{
  "qk_norm": true,
  "warmup_steps": 216,
  "schedule": "wsd",
  "decay_fraction": 0.82,
  "doc_mask": true
}
Each number is 128 + 32 x the weight over its row's rms, rounded and kept within 0 to 255. Layers, rows and columns count from 0. Numbers have three digits each. The size before them is the row's rms in percent of the matrix's.

# layer 2 attention output, 576x576, rms 0.0446, rows 309-522, columns 256-319
103:097152116128173124072082136150202096127117110141140113094143028156108205130130118146119147182132079106112135115129127150131156164127093105142052083166061137064114148175132135109152178161091098
100:166157105228143105106114105138151171177127099240106189138110096097141094148170209135171136067123119195174159170130144162090086104148128080145075087115180108156117030094143114170189128120122094
101:122150182121190187147109136157169136125156099123147162104127148196121185092149213121134089205142096074113118144137117083128160123098136132128097092188145106167120142094134162075158113151099116
099:158176148098139147065168064193087095106105134121167080076186104073167166147157162117090173090131126179036063105138057156084155155173129154168106113107125038098101107169120176135086203108088186
101:130165110149086121143081106098137119088160108151104142131143111104099113141135068115195083121213099074197127157123093190183109037158142125175126094108123116106108097172116069080099111102094063
097:088194086103182138164142120145095122186114069112138117115160098092159164163100147056116084118124107161129083162137146143164157105124101155142170154146131070142093192101149130129089097099152041
101:086155124134106147073148149162153112157136143120130158149121106122091080150099067087136096144166106120144113055184133190128142097165096143155123141087170140122140103236119124153084147137148067
098:101040105056132072111095151086057107065188142130111146134113042146064114124146089183163163088178181141114175165119070137120068127158085177114157142099080157085142095149162114103124108145184120
099:125112087119129177135153084135108025107137075114142107062151099150061158131111132106188219154149071166076106133137121158076126124129057097138111121109097093164168167158124124093043115104056166
094:184081149190087172111193155183183106102151150155192158121183143124108133142162115158115132147118096093104127131108103162101119157110159126129158131130152094133141093179091174123181152126109190
098:182099097186104103124117090119156114100102080118213161081171134145159127116127154195093135068141085064113125138132180094134118183070130141101145184164120141169200127181162136061076116140128093
103:156161123126087083177065088113175120116101145140090134138159148131108092120095130136127141183078129146112135125064116085091137077096160110120167102096116173132145100077095088104154124070132115
105:124196105128227117078102145154124084092154144128172118114164135114108103201166179151129123088097119105145151100148168135100128094106072122168173182119095138133086111078146140138099132125126148
105:087087177104147170121127122140144093149182085164110125128103147145097147071122124108175087165101165137145089106110103166089120105119147084156116152129174148144122158159157132130177185117122161
099:063128188040153139159131148080132173148107125163129117116101120088066129142085150171118119145131100091110103121062070148105134097180152116151146144082147136084135074140143118193122096093128161
096:090154127135153150143170177124131101167104107100109124113141150154210096112110125139123113089104194115134188083101157148128111125038121142152120115172089146133105093117114127129123131145137151
096:125141137127064140137145090125084104090106100144120149171140142107117150170193117172158136076097098134174169138131174210243115098176073094101196134037096127133151101091110079143117154131129109
098:073117114169113143135201124147097127140136168145162113147199160091160133148137175121121144093042125121150186101138102100197050149125145088099171125134171151127179152069130126118130087070135124
100:144187101130055130127161130115150130164145173085112119133068089120158103131138096150081090131100154147093170141062121130120139168169122100029100169125095137124179135102129101087125100111092178
092:100127085086162161178101119108075090191116098107053116107115101091107052142132064140054164133209158153157105176131153142185091081158123148135193116156081048080138141072176122149191141107152065
097:019077114148145161100179077098087163176115113069119146151156148162122114120104101147166188167186117111102101090103165121143158069121129139131101144147171091199168138162196119091126124144099130
109:137094208115146165110188083146104162053210165112166141163098168173028202078127146124157181178211072093116065131165116141156153156044135151128180091162168105155110155167103145113111170124063109
091:211165152131092151137119124150160155131084214167127131145182199088176131171094083087141162130137134107158126173118094093113108180181116127088095148108121172064074081141043153155133118078110135
093:180124173047100139178229171138046125135104106115096137160100106106115142114179120135101128159126124124122095102099099117110170176151141160096099125128106103073141135192148159160083196164128083
097:163075103104181128129207138152123091121116110151154165161144160193118107142132141163062139137121141160117120141123113117162127085133127128075113107136083153131116119132149161163157138047100110
105:120108128112160159073154132213140106054089195149100085091177177103087165151132150135061131130152152136064147129202115100074113141118136057160129044124129104085196120139158179157113158110125167
103:065152132081142121140138226162137093161197078061165132113153142152162112067123088146075117146146102083126066138138116165162123160134088161127144124082048081144136064126180097104094136125112110
099:105131120119109134105112109100087136155126133139163121132107093214155134133114158113142110158143081050156156064084158128066158111123136125056122087221142113150103088189104115167139152171117160
098:147155164121124226159116195203131142069100165125209127115174162042119176127175134120115153172168052159117148144118139108079112158147113164106154102113191183156146120125141186127098123070096153
095:141166128132112109146145105062174119062121140166133060091133163112111152130137149103125038184121097130145082177159145123061178181134154093145115082164107132150161111082080123203115085141112128
092:132121137136143138119129189083114149150168140132142134224128108165136086087118136143159084079074163102158114122132132119109079114178129111111121119121181122190142066102120127108126130141129130
109:126198100124122097145104086099102112137105156153113143160104126130096135159097086137131167078102171126103162146083165105201045092111155100184149181162215129114126070124117135111136131158182102
099:073137114108153131112179124127149120107138113081100125102101151146159116081174116102120125181076127114059135108089132107131158097081159149123167097123180140135075177232079124129125133126137111
107:194111122165184150155106132118043141096127056120204116110177117135183099105161138139134134151124157147170097103150120088110117152113107128126077099149082120151200138109142132112158116143115071
091:163105176173144177131132135147082158059141115132106097156168137111182162138144154146162134138174183153177150073162128080159102154097105127160134121078098131138151118116117149129163128133211117
095:161085081123086126177081149128098200089117114135109132090184128092192140168173115109179084075134191183108164124149128125176126116063211173131161078127128144108104147096158074128152094141191166
097:146099161108083079152102112122217149139207137088101098051094149086154115123108086143109126124131148143153125145141104103182154146145183094074093128143106188106094153131155138133088062075125146
105:112238076119105128155120114087099174120082102175091150175120065164107093139139072149087115111096165171141095162125126161134146135124174108209161206111123101113124128096141085082109088122120130
101:097159094151157145093140104129147182170157118040108103084130142078117188108137132067179135174104161126147102064129086090076162125124087127118130149144165078162075142145092140169178115094104192
095:169142087156136102141061142079046124088222103100113165191141117174162067134154140109134103146174143210185129150088138105091106136136117131093092099095137144089175144107068124090147116120136085
099:104138057182116089161121133165058188151142081115129146113110169129113096138098045059116061143142117178138152111097133094101220198191076108095128134087127158063130139144142117130148167092129167
095:120078177126193143165143097124105159065123118136181108099157056110107215127138134129138133140123121146140132127139129124114133143143157131101168126136115142072148127158151122177145111138094057
102:165131161104152096160097098120147083137123130095155120077126140123142124196198155089178134107181171128191107110120146109156112143071150181114126088170126131123144161126075134146125121103122132
103:186168113164144130129108128094118138111157100139074115193153154094183125163150093125139180117114150176182115150069147098175148156166028135102199127115113162106133163102176109030162130169154119
099:125086172116144140239070133133097092106136114085150164187133110125140122149132133178188098087146199109139090103118125078090129154172134137113162087137087077130127113101163116151141160085132170
101:153130100065088168132148130108108150084111141097164096065187155076091086079131151101147149220119154139058151114186144139118143146076126090116105104115151096137194125170074135121167160037093083
095:118080158128129173161159150058141124111142111122179173138105107166127167122091094132174112193160126127107169158061102185130147094087136136146089152148192075165050199106119072115169089134059113
087:184184098183098121106209130135143094085134129136133147188121165191116135167115160116101047110175122184111094136123116128116151120147100111132119134116142139111190133147143098117082148123034128
095:131102128155133197091109122090091077127162097209102132213095126086119151154120095182196090136136170093163110102113072181122145143132118141112203207084165105146125088093054120100108145091101131
089:121068123126188124072085111115196119115102082102195168110107116155139149091097101089174099136118091107200098147140127145121124130140112083104138133135167124151104180161192118096102119066094124
100:125097148132086160147135093068215097106174103119155127128081137129097133101070093173073195119114094134120155132114108141136163091099096076136100148100224151157134141095122093199111081099125120
096:080153127171103116162133052152150156161146117140097132056177110182200094113112151132178093122093038083120140129132172164083158142149155160143127181166066162128191178164062157146133120113117150
098:092089126134124074127140086147061110134130094145145136147163082118102126096117179130125169139151121143133150154118129171178166149101131091149105115156110177170109130123135162123150180106147130
096:081164068194127140147148127130133168114079114156145132164099157102075142105161179101115094147094183147165154116215175140140175123102103114099133125134140132137155193117159107085094086171122160
096:111130114218058135154098172156074141130042191116189144101124183179137117153133151040126112128084132163139171128148120110177107121102120044078171139131083146136158124045136161164135140123090112
102:148238128111073137142123120040108057150130120105116152139090142103118079092135126123154140131119095188190115148099101188119107075143166142102117173088151097117140161160108085116137124105101105
105:153087132126151181150132106141120077080145128149160132095154132084178189134136154022101087180181077092099093054095117160132158163083131126148087101145135116141136167194147139145110138183118190
097:136100193122124130159138107135109113151089164146103126119115136137071144156132119128095106126127137131106130152151154170157095146151060113097159120114059140205207121151125122097127145195107123
101:165117084109131121126157135105106169105121099150175135124109090144152125155104170103135161115106150125143098145149149167110185118136142098104130167083099128158174114155177120156123081173059077
094:192118161104169139080142134098069167122086096138160086137114133155105141036112161068116101082084084080110153150141181155160107108183103096146170088136125127162094152103160089138184090161122151
115:090158104077098141172034187133121049154074136176078155146098098152072065219176093181096146117123180125164121130067116173215097123162146055133123110153095119122164136109113120166147132165146106
102:128105131152071183142076131097110041121135119183157156154064128151109120179152218121064089118063118133173164162070124116130072109139064147138168098192144122138167105142061160138094148145156121
088:149115143118196147126111138067149114115108130186141136102119084065109125172059155172158136113111145124124111167151092183033134118148090145180170126081141076134173134150108097147105102114117113
103:025137107146122102135169176140135147081102141122149101095172110170136134174108171119138174120183112103114081067156168131145140083134130060157110082131123119128129157141130144189073135200125137
101:117130158128080078094154129093129144164058105151094140070113129102153150189040056135128133087188170113194091145151101121090176139136105137100104206114061116076088121075115109068102116125167151
100:171101154081106096119143049167099107113167116101092159153153101142100176152133131183147128164179165091059081102173124080143087138132131156143162120089169192111148077100139164108143176106115134
104:059190116109155129117071145081116143127203111133111122152115145074098112192107125123112153119102133156102161120104063119129088132180090143118145144107135167112138103060135132159205118106175149
106:206164089172150130133104131108137151129168139124122134091103140124133130085174107111139072107102111185155147159092177147100151151070090114105133191126169147077130105125113173140127160133165081
100:121118128078122076107186126132038135124195128107106123184140100184097150116125133148198184141136163130122106141107136094163165070123147085183054121153059091247086167078151095146169121187152132
097:068053124157162117168160086202096199098139056106138052089128126181150145073124156091165129146136127120120099123132154095115200153092159091106092086157126099118160171133132136121070148131079149
098:213150189107127106119102094145205099122132166093093068140127145206108203088149148058113137151156069108100120112110124093141170169077162140095088113168132126076142107198060160132172125118102104
097:177164075111117120115104135160084128202107153144068154125141113139083113166097145152199169108130141194098120121068104134080121121087154109128118099139137140179095126124115141149182109151133137
109:075166078089107153103118149114118142186119161189062171173085058065096106128018049149110105079120205148178136110047078143170153119169111094078168186088129128114123100082111071094171062116117147
101:130134068093199119100103171173115089109097100094086134091135121148095154128164185078173076166032138138108149089118142113126062166114138116162185126178125112165119131135143170125119133164144037
098:135091045108138128171137122076170105135124130109137147088137113130077093077113142163054116112134110121127060085166071153119085055117117124099063147150108117138182146094091120163153110112140114
101:128137108141121139158090161117102141118143104136050152194116085143086119161149114086151149102149129115177084076105117124119053128172099136112116089149124155095091120112146096179146156156164090
093:074113072132157090112059154132166099078095171081100083108075153150139142117129149124158175148171060101145124093116109075104094075159050170154191066113125094148220044217136136177133105162139136
097:127113100110140121071109120102116078139142135142173140188131156131102148146098190121116134139106199111092091154135084089113154082160123043122184109155136147117231124092135118123174119130100049
106:080121130161144146141073146101048154140078126120170145221075109099171073125145097125164091122093195132157141137177132163134108100078110129104125228089127133110116097163158085105158103100149103
093:146129130161096096087126166145143167115092097102139136083164099171110171081169172103109137139150106108139185137135150087114047079134165169039157083137112138133087143151132094152133098132139150
104:113144168092071189111151126164158154106110148105145099086212196095140167121108203112131078155149154105133056085139109130084147115104091114120067074217186042196126117196091169141125138164069160
104:129061139148179121112160136079131121111140176100110098147150170080141161146148116132105116134129203061130099099134046103129109137114156181148179133101121178102128202161108126184149150128124172
096:143109171101056193119105192078102128146104139179088157117131075028094141137120034151098074070070143143217088183149067166115096059176092138146184189155137059136049170061189105094128108121122126
105:106076144106183147095179129180166123157116168142182085062121116106072241091098161081082131155129126098108059078144147114071156143140155131145155073074104059142081197199121170111117173204137214
096:171160105073125147126128133132123103168099187164114127142118116163136149132143143150087107106096134157184085103104165124133155149148078063139131105180092044083165062118180096162120113130125093
096:075164104144167167084092129103170225176137122183203129148138144188117156112127135096178122150162051069140137068091123113118195135096134150146097120130163131055096123155131134067076141139135183
099:083120123159150108139103124092131092125157083155168147143033069132174090215113057129176133136118149174136118140110119116105119101189140164143058212137097127150076080180155099101082097195182106
102:081104112144058156070121089129108186168139144134167161158048197165135120108127149119148121089172109099100124199102141133116149134132169128169110087103135151083156111176162138157163152167153128
099:119164156130062112196168167094117095188087126104091075076154147155115087138171153104129046130164082142134153109064162139171070215075161119176119138125091106112131160124172129137096165079179075
099:224101138114106114095107105149107141126144122113079141115132178140134088120132060136098165124096133189144147160052120135127153153141126172122107059142170152104111132138099113110137129151153198
096:102167120165158090197149125088138095123153081114120117131099176144162129091126183129144119147174130110159104118137171040142163133168165109103079109138121144092156173173150124078158115135136100
098:182139159101071106127116113124093146154099151129083153125110139134137137138108063153139186167118145115078103156079181051147075155144118128124171155248098117059075167105068131141148117217160077
099:114110078143122098177189169114095132137122069124167120068093141113152099017156085006208099079087105159191138147125111111077168119122160185072037103133080192143121122169082153159216107090150115
092:134127088139098056064079066125131206093081107174136130106120121134159129092157142068152123129043121155153130148154096157110170166136174095147114112098152094162146123092122150153150127168107197
094:092113073124133122157131142122072040127094118130127142098104149102168150192198169155109124102175113105123124177155184123149114125132109120069080195112109149173137119143161154127118144118062104
095:129118168075147128121162078197184137120109123120144111088134128110117113078150168058144153185192150088107095097118096147153186098152175114132095147142118150111121198160097082127095128112155182
102:049130148115111121175173135141072082116132141171125128135090132076121137160141082123221099114105152117143079069068096145141153098160049129107156073054149065076070100163124154142150207055130098
094:096160177129115134083128212140150107179182122125093094107118088144082141150174129081137214112160083177121064090159097133102116123131105102120090162151200133085138214198122113111093138113134192
098:140147123181157161148072148103179130182133112118203141128195147137137074093105168134138136127188145130111149171157120112143122117109212113189070129176000155153112129095056111151122096090122126
111:148122105141114099087109113091120132143121140143120156202092064141174111208107107076088139098134138158146174173120162138149159138174137117123099146108132177110050094098170089149088085178171178
103:151094162161114201117139148147122135121082112101166099163124145174211136122153170121166139158155110153080124115179129124072105153132120114089081166140116111081186185194124172165114160095019113
100:104084154111129122133125153133142180131145092111117081141119117060104092157148162112108115115147130125130147068157114099072152152144094197147127147088158113231149119234133138109161127131133166
099:157158121126103129103149133109152058125104110119125086142217099120150074144103082134138153130135098146084135070159117111134143122138126157134157108145127132205083084157131117126141122123138158
099:092121177087128116133119116120075154139123162148124131165120171073136150108090067113092056085139220145139146126097122093179103138159111120081187138099120128131102138145113105148131160095109205
093:133139094140102124079071113110132139223187071101132151152121097125175087151158083155083156158160151066115155219148101107125109112155153154131124071145134123198107194088142084101102064123095109
090:174084164158163122136141151141176125081154126071154094119117191079182117110127092110096125156082121137125156120128159067166143197107160142043154136121107191182160157134141138116090162096033134
096:215147092141086130155129182137098122088131185148110140087148165107100117155153165156161117108092127157099131090180175128154123094098114091202109134123140089115155082131057202139136130134129131
094:109127090145140091115070146120156182130135063096047196195116096177006086145126150161193061152091126113174154126077128102101072114153156116142132145139108159127095055114111096118163105213178035
104:094135094156117134170195088167133126144143147103173116107161212202148113132139168179123143137122091041114088129215102138096173077094144126127099125177176112216169171174120134136138106080069158
097:116135130123133101113089163165199111136106109170161125098177049140112094131166131202153173158089130128067130149106093208111147094124127169154122090211131135113094087124114121163113102141062111
089:129132059134124144140174197136124163098101166119134128078127185137104146120102127180076072051053092147162126089124105095099114172185046100116190169142185103144171108134148134127169138171075129
098:193110192116168085161120102193113115102139100141147148089115133089191182060149191122135133159154161168110150158138157092189127162067119075072132101084143155189223116090107138107122131132160103
099:121074108134105109149142095141050155073119096086073139134114113024126140110139120140110129086095151178163120075073103127164102173176041138116139143092079131143154110108081102163125120129167161
094:107116127204157116116106166138128112106118122133143124141111186184110178152087114159117094145153134101096120112071160138136148072184106117154032097194107121092089150106113097111124097148112050
098:111164124141124143114096078154167137169136124109222120138142153114142155095142152105081117143073102133146081135129115113152135170149083066111145089132144155162140104142163136130146118130142129
091:099189085138132127168120149128200093166175125144098121174113111174151112118136113159043176145110115167162140129076150152119133143176144168204086168108130076126150068112134138050124116101138139
101:080114104107159126175172221069112134104217107103089158149120080147171105174101085094108107113151127076216096155170128162147116035134063127162095113083138159080096090092190083115083133153191087
104:153111123120112135159169167146057107105111108112106117132138148159112154100082180101176089155203103128081121143122128127133150149107134185189073114114162142174119108078079131138188132150089105
098:056134158141170135112091117099112196152128076133102149180110103090077163147062127178156085149072187150131086172128087098049090115111146140145094129111081109167168218128139120141141064119140199
102:117102154140064139114149177167119154107129133122061123086202187097148077117143113169093195084168119125119094116182157162136103154103109043138161094147137114119149103156106146121129123132140122
105:138094144151120162170166124137098158083139174145146118091184167133160130059196119094171070084169103136071060109134095087141169144140143188126145117108155106198105172137124134184101185077114157
106:087195098123117127144032148116096110107120179145121149148108121157169130083145097087140116108128156109199076161156124160100159087154068180130163121073117113169141150088128130078151122113102163
094:067075069119086126135083094078119138181148133159121187116087140134100139188104101117154141000161096138140165119163137169118126089129188148085129176081197176119098190136148105179098149157170168
088:175088124119175141145112079119087101161169134191144115123144129108133208136098139120128067090113135085112077158125097106196135129121122135173168130088095081113097126115168151047144101101140131
103:159082147076057107132132138091137123120105160082120130149200143100185164146128130116042146134148093177067157072109132132104102109105093132072144159097147148232112098121118133183125123091106184
099:090109146133144123121160071189137150120078134091177117042123125136176094108090102108080091167169176108138127118156168152067204158124072133174124093151130144113169099173110145169112082138117135
103:133110100102106141113144186149122138134151158113116162097094105165171054087125081125072132133180103167115136100128116100111149103154109135104123140222128151130166109124150120137145100144130137
100:117109144097135099094111091133081135106127083129129088144093098158116139180087119151100156088191110074187119143181099186128175107115088123199076134131121154139111196078103085092104105191125112
117:167072219104157148087154127190132114141092132127122130066210155124160207102178182130135102137157046101119074116164159113098076181079122197144090060131115145166172128188117173145088146147075175
103:122077084135148187109076161123111144163079087144123172102120082217127131119145079105116098143153145084114098142174106127157185105069131122170169093146132156117149155177125118148114047133107103
100:114076125070152121141106068111112148215120079137138111112063103129141162127160178131072056155125108109124116092156030110137115065093128171160127094144132081144182222127144097133143141145132082
097:158093139120089101077131187092091146144133153124133146165081071083159122175127113186108179067098169127146176088138215093186085128123085164161190164151146143024161118095200112119122081170131157
091:136150137135179122142114137145168150132137100083135133107090098161120138089146088172142113134160139100079118131176125120093105113134153136087110155128063084121078114031137148137202092081114128
095:097098131122089147120173092109105155150125118128131175192140133109047154104100187106139155099141168149146186066125123133204077154115171085128110126154136099087107153134119115173126107121157123
094:119054129095054081079145147153164132153143103122141113093130136106179185036155189136107155184058123098060111155187107128141146137025209170079072100126134075146121146110173123167163171106107150
104:182087144171150050117136142139144122132100193117129110155154138120096047120158099166108200087134083149031128080147117104167084115110117074148140125090110187124126094178120129204100170134102123
100:018165137141135144084043192085193122194148139181126116090116151180165158166132117083096055110101123050112074135118171186116126119137115190158125102162088134145148075110076106115120148163139192
101:204137149072130151057131113172113171158163181129157081130130138113163180087140122103124145062102110173116168132125124141140115134091108097143174098159158126090107086128136157118099103124112163
106:114163142127103103154113159152131049140188139113067120124080047176132142091129090114087172140218124078122140164101123157139113133138122231154109142158134182111187138096137113139130108151163173
103:134115164121104086153196119135097109072140161149160105078102170125064093164140198125140127189126108191081090140142096103174136183156187160086128065125108102133200138098109188117176135078094153
103:130074194123152098103196107155159104109148154109184093117169137175110152098136190116151158127129105146042094136130106136117138125120051119132142026139199088163097191152161159164122117117093177
095:177173162154064150090177118188124108123116045147093076119159186090178129152132166142083106211099104094113105094133184122099122150072146082128112110122123142107217068143115152092133152176111154
091:120117129111209120130147168053141064111159059129143135138112043178141102080122092111128087124143153174146149097105105167065162129129106106035029148140154128122127164136161092092123111171121110
100:125171076070111123154193105088105084055134196077116083109162143124084164155153094113113120155102109233124152183149134160123157144084109202108175117123127152109164136177063157155149080112117161
108:114065146131130115174104096153099120129141084100158109134106124094120135127128134050172096121203064111157083077109065151142157148118097184104089129089137118137120193132141111148128116089127089
104:115137146178104058150100152083130083162120114161118105173092113090040094102040055105143110144153161125197154065081134171204134102205106112098175187145107109115120109088060072170160107134255068
098:127142110112126130191171165149164089138087088174106108130049153100107146219073137126136079157112141131089087107159095145108175118193131088073092076129048142059181129036161112124136092066122125
097:140111123124158133124155129159083125070056110149175185091218122156093166100102154142136133134116040153080114093141115127092161155107127122213125064110125088149136095179113138230113139107071130
100:210184087135145075129108168068183086104116168162125103134088112134129133134099040173147100139190124166140085154140084084103069118166116119151085215129084154110057097118106073099092128163142121
103:123078117123133164127059146107230105181180125145117142117126116136143143140174139143095149139122117141097108136106167174129183122152134105153151081154147112110099117195184088132081096135123135
105:178098072104172122060135154084200035069121144143115170105138079170114160149134127164092164148155116063130124093121062142142145064088091077091086164174109170117074185157198109060104114178122107
098:190147092135134136200137126099138169074155148093141104133175073123144069076164143115089168159088108128078164155113096119173170119124115087127151135140195150094135084133136131166107152105041115
098:143128188089098143165158166127115108088128117206131132127140061179025081147101123196129127079141112189115042103139081154055152141180096094160071161112135083102103086139129100056170158150040103
099:165153122154103072098112114141123099141110098142142182215062160116173171135071095147187081074072141129120194140111166094086095132098084102109157182105096096150082092101141125080142074159144117
092:123165115151130124222182136065147130109069102145085164092068119131096178134106211139105126116137102179116162084107162118152101132111129090149143170175115108145185156211134169152166110163169113
101:179092108101126165158161187096128156124093184092155121117083178174169154065140115115161128105075086124107142144158138144119122146109125135103077159214114097124140165125165140129084079138110099
100:102129175131111143146163056212149135077099153085149146157103196130183121147130207106100120122138127074086120113123155094087120116089108131121137119182182114124151117161141173121072179090055063
097:123176108132160108113158119065142187149102099144143102089154140178086179110142167171084162155115137187132176184140096091171118188084094137061120171176126192161134123096182136171165126163127049
099:105131069189125111167152159057149118191136119130121101097080094130137088075138157158120174090064133155142115193136170133155112127138153151111127187129137134157169114137115127137117184137099133
102:093120179156185180142208111148108163154188098098159064128087150204142196075129180071110082131119104148124127113089090097072236138086156122103100116114179090179169159185118174129068146085071152
100:138185064157149104115078141148099170120138113150109151145096115094116124147093109128195080097116135155106102107088101179072074114208064090113202131087159169103150155103166082156147124109082130
102:129101107138141100137080113122113168198134156117191170188135121155107078175149123151141145085091197091148140199161126138164062124132130123158171151114088250180107185084147078136118119131171099
097:112172084083169104168141182112173118120117107120155175169186176140099100156080131161125105096087177124175095156150183134101123142128141088115128158111073106108190083130055097156160072164147131
100:171083056149058132104147039139131120060150101088154161206111140141152107083119157161145103108090133161131166159135090080157136157123141110086196119112128137114124121140106111100158173119173150
105:095144084132116054159126057089149074134081130115122148170121111073081114206162112185134169088155136143150149208132144143144056128116165114162130172157178145092150152170090110127137108106132082
090:147130150146086119191080146111132100146107132090107110152148111141188147099134086099111123156063128189135166123087179117177109187094134066120136164168099108129181144106069101123091041064116086
100:130099097205156141146090103107146082206135140095084165198151113124125117138095120079149157078112086161103079167144115140096099160137154138134114182129167097138086115148149140161179125123139105
106:120190139171135178116100120069127121107097127150176155140146150132062069115127128136076101140089134114140154153111154097160095087118149106124164124127180161027131129074180102054121033112110140
094:151163092125131105063087066081155156162100153117117148199087058119103099093175086206118140101052171124140214158145157130105061100208090165124152145099099120062102096126085110157107102125121106
109:102107163162149136116173044130099175148178194099108119136158188186155155127130146089159162162148136060099158146078078114107122121094170154103097126116191146169111157146145187093089148125152102
105:153167130181128128096090060106055119180141116152086227177042104120127143174187100139102180135110191150202171166121112137147149154097184149094151133117138119129096172080113093108113145170133091
103:147134128156112122077121143155126089087109115097138076137165183068160160124143153125112170144111107092054127116156202111108127088091140145116114080131138105121125145134165141097123112178106151
092:133132118156161176163127144126160123114089156146140109074105168150091133116128049126127090088112162167168153119138121164136117104135045167117162133157167144072121102155075130169175123107166151
094:094115090161128097124101112090071098123109072143113187102147144125118123124046102173094049158123144116079092153095104179107183119152196118102059132156033082172078143140109089110135056132118172
095:195174181145138114172127133134163078087115091153154095115147072153075082148133177125105132067106121137136124149135184158131138163170138163122170129198092224094169120094129111109147115073118110
100:112155142105140172149118097181137134091235154117128122121172175082079189112131119154155110104114085136098130078106121130126092166167092096119113096117140160085165099156161181100182169044128132
104:103124162101166142137159148147201087106099145147164127088155134229165152132109166166061176166179097131060117097153066075122112186051076156158122109124110108145124178179114172101074193141093041
094:104128062073059104197147132104110161078084110101183123187088133141152116108147166183106127146165132164146119137057097122112153124122124037124103121131075071131143137136084170114123146057145110
123:122201138105128148059064175083143117181121147183110165096132060069072083142136047162060141072101127151168097107096055224068144131203113096173120170123115120094145084096137070105131146138150099
099:134120156114101115184154122172097135131138192124066126149176163139154104121186127145107218178144166121063136142131115108143135138135144119154138122106124164117085126140117122148163138122082182
097:101168119118169061124118176117139095124102138159145105108138121148158157136100123142127183097123106093133115117135123162176140128155144110130131112114123110072106091092131101191110152157132084
091:144148079139096131127095111115123150141192118162081145120132064132134131163127137158151149102108144057094123154148168119082115149184126163176161191165116197128122173180205130153097110144184008
097:174116140045171136209137142147131079111164132189144106111117175109121151073146163069197115169083133137092087098067095152097165161089130112130014115158123105101179111177089096142140064077168089
101:132143119093177151060151126154130123129057166090121071162163176144089145212112150082161146094165116166103082108142155170070174135113084135146145058109099133142155117131124154144098128108196137
099:101093170119115160176137146167154107166130105099155073135164151110122157126184137143112094114132128065111091118117134122043157177140154150106121167112150078134108096109174177145179159060087173
100:174125122140120132130141083155063166120135163077100117090157163098141150138148171115183131105151094113093141171195124090134128115149171127176171107119142107161166128134123198120105198115194134
105:108113143119087102159223070145115088077108097129116113108152157108122108064107104148185100141137095079103063145142136102130215130138141129157107061137163101184128164170097136110159171127199169
092:174169113102144081153093132078086104147111158113094150109124121133118089132150125077150136067127105109155100112161113175145137065182099137108165127169039133086108137157092103109161154180120157
099:172134159102129114114116098139127177089130082185130097184094172148049098072124142170117108132156116147087102101092159161138167133191119096180074147108107115136142143107093120119167174125121088
099:163152088193073053124133110152117182151142180115140178132168145088110185106134126099093168143090157142120126135160102161123101187089186073121099171059145138138103156106106136132094106094094082
108:128157066133092112122122129129121125182093174194116153212125130061135074149080071153114098107108174144142164172055109181145128076151127102092122119047150159078107113049127109141102137100122137
092:127157127160142091086120112134112050137120044089151109195089124119174142122070160087135087162115200101126169137180131097066133168116153119133145225109073121157099191067172088087178153175113080
094:109083092143131131110142166137120120119092119145090140178141152164097144153073116110202114142104101126139139149125169122096094129094124168163119153178172117141077147153120128090144138160159086
095:105079115101149106092101179088102127041174058111128135150085087105070109131077095145130194185154119115122089162114076141163106132143169066174123138074113100120151125082136104138093076134147153
094:120145114161103127107103087114087104145120162124099090122139159157138130100023186170126089190106169144154129133129091137158087130139155104143145114163134079184179197145107096112062137091109109
106:171156144097089160085127123114046134174120112144068151161106107115041105122101095143208135087106185195223109193080161170108157057215086141137173137146089138118107150032155067124166107147183116
098:126108115125160124127162113088170105107083068134153119073162104159159182098107055068136173200166130113104090156130115129131180083106170122188200154182104131115089119162103111154124109133111134
097:177185126038049147236182180201126088175096185139074109136073111136136100147168179147064186130124114111089122125127147145105111184120149156116164055130162066166188091102086143107140152142141097
098:102145067119125088139137193119126173146140157110108172163158136107170123104098086145142119140085165178209163178137150138150086135140114128045093153072157178091170109110128074223193089134108049
100:193105106141094117089077142073162135080082177114099119104095103076195153100141094159070106055094118126145154160177157074163118145109172075095120123102097166055102109100140138212151117079182096
090:101130067195152170082109110113134138124138103144122175076129157115208120036069085081073180115098124199128139111146126035146093158121190102085128056132188167167090158163164176121167101111046152
102:077118096117138147092104159085169085094131113140146152171082146161122116146147133142044181153120122062118166085126109146108120077141185040092098124143182099177106164114100144185140175089076171
089:158166111173077193089198166107162159127109120110181142132122089109081060172120123214117103130127132125108162192114139116074129052142165147134158084134092070169150190076045098148144149152136094
103:125167103123104138078143147089095047144089175166167141192088113092139105221178051167106160063108142147185118083144133113160088093162142073116143111115187157115183108088132109127101157127128135
106:156148154153171129075123083177095123135136142114120099132189084122220120096131159089108148127113120079100120116176111078127128146118134137095113108082095104112114166202113187103089135135141198
104:114118164093144159103164167144104141126134123117153152059161119132098153127089162065161112116112147153035132078127080145134161158116117138168107130094081076148103183170093120122091110156126086
106:066131106152142145120085130081070108155151114132171118169105142135066080250150166208153127168139111114096123174118152162121117099179101130167164132128105157136128064090146137177149148103124072
097:096214110109146098170156161113108104141110124125145130130088090077149134148121178187136161176097221101152153170184153131087127094126081086183101118060111173163146133107038124127131112127133216
103:138078154137178176076164098180153168157192135135076077109147121127142160115179146143125136094073119186108132135209156098126141180204079123080140197120103231129125120176131108112085068147123115
090:149118146137109173056060156093108113152116127141043112141051097115124088132156098091110145100120133094097105092124084170136112086147132179215156121148091104138096094127113115090111122164142122
097:133161132088118153104151093145158128135135158132190080079088122100105138163072149069085139124198185103147119162161137130179119114103096120138152169094067191137051124161064131174093062112158070
101:119162151186098125130120125168198143099105073107093148190132096151196158116198070086144134102108089174152181104131171079103127184116169106087170112140202142149195109080129120104114093153132121
101:096135115183129157131129139102128093126086172129157110173144130124074173176121095245079106127137171174136152087129145170174081123149087089172098094186066208130110113056121105103159118169120166
102:129086109124204113146100179158089119151143128088184115116070153116198068102139142125131185114051148101144143130159159125187105157091162094077171105131111142147112091071102139088132191159131154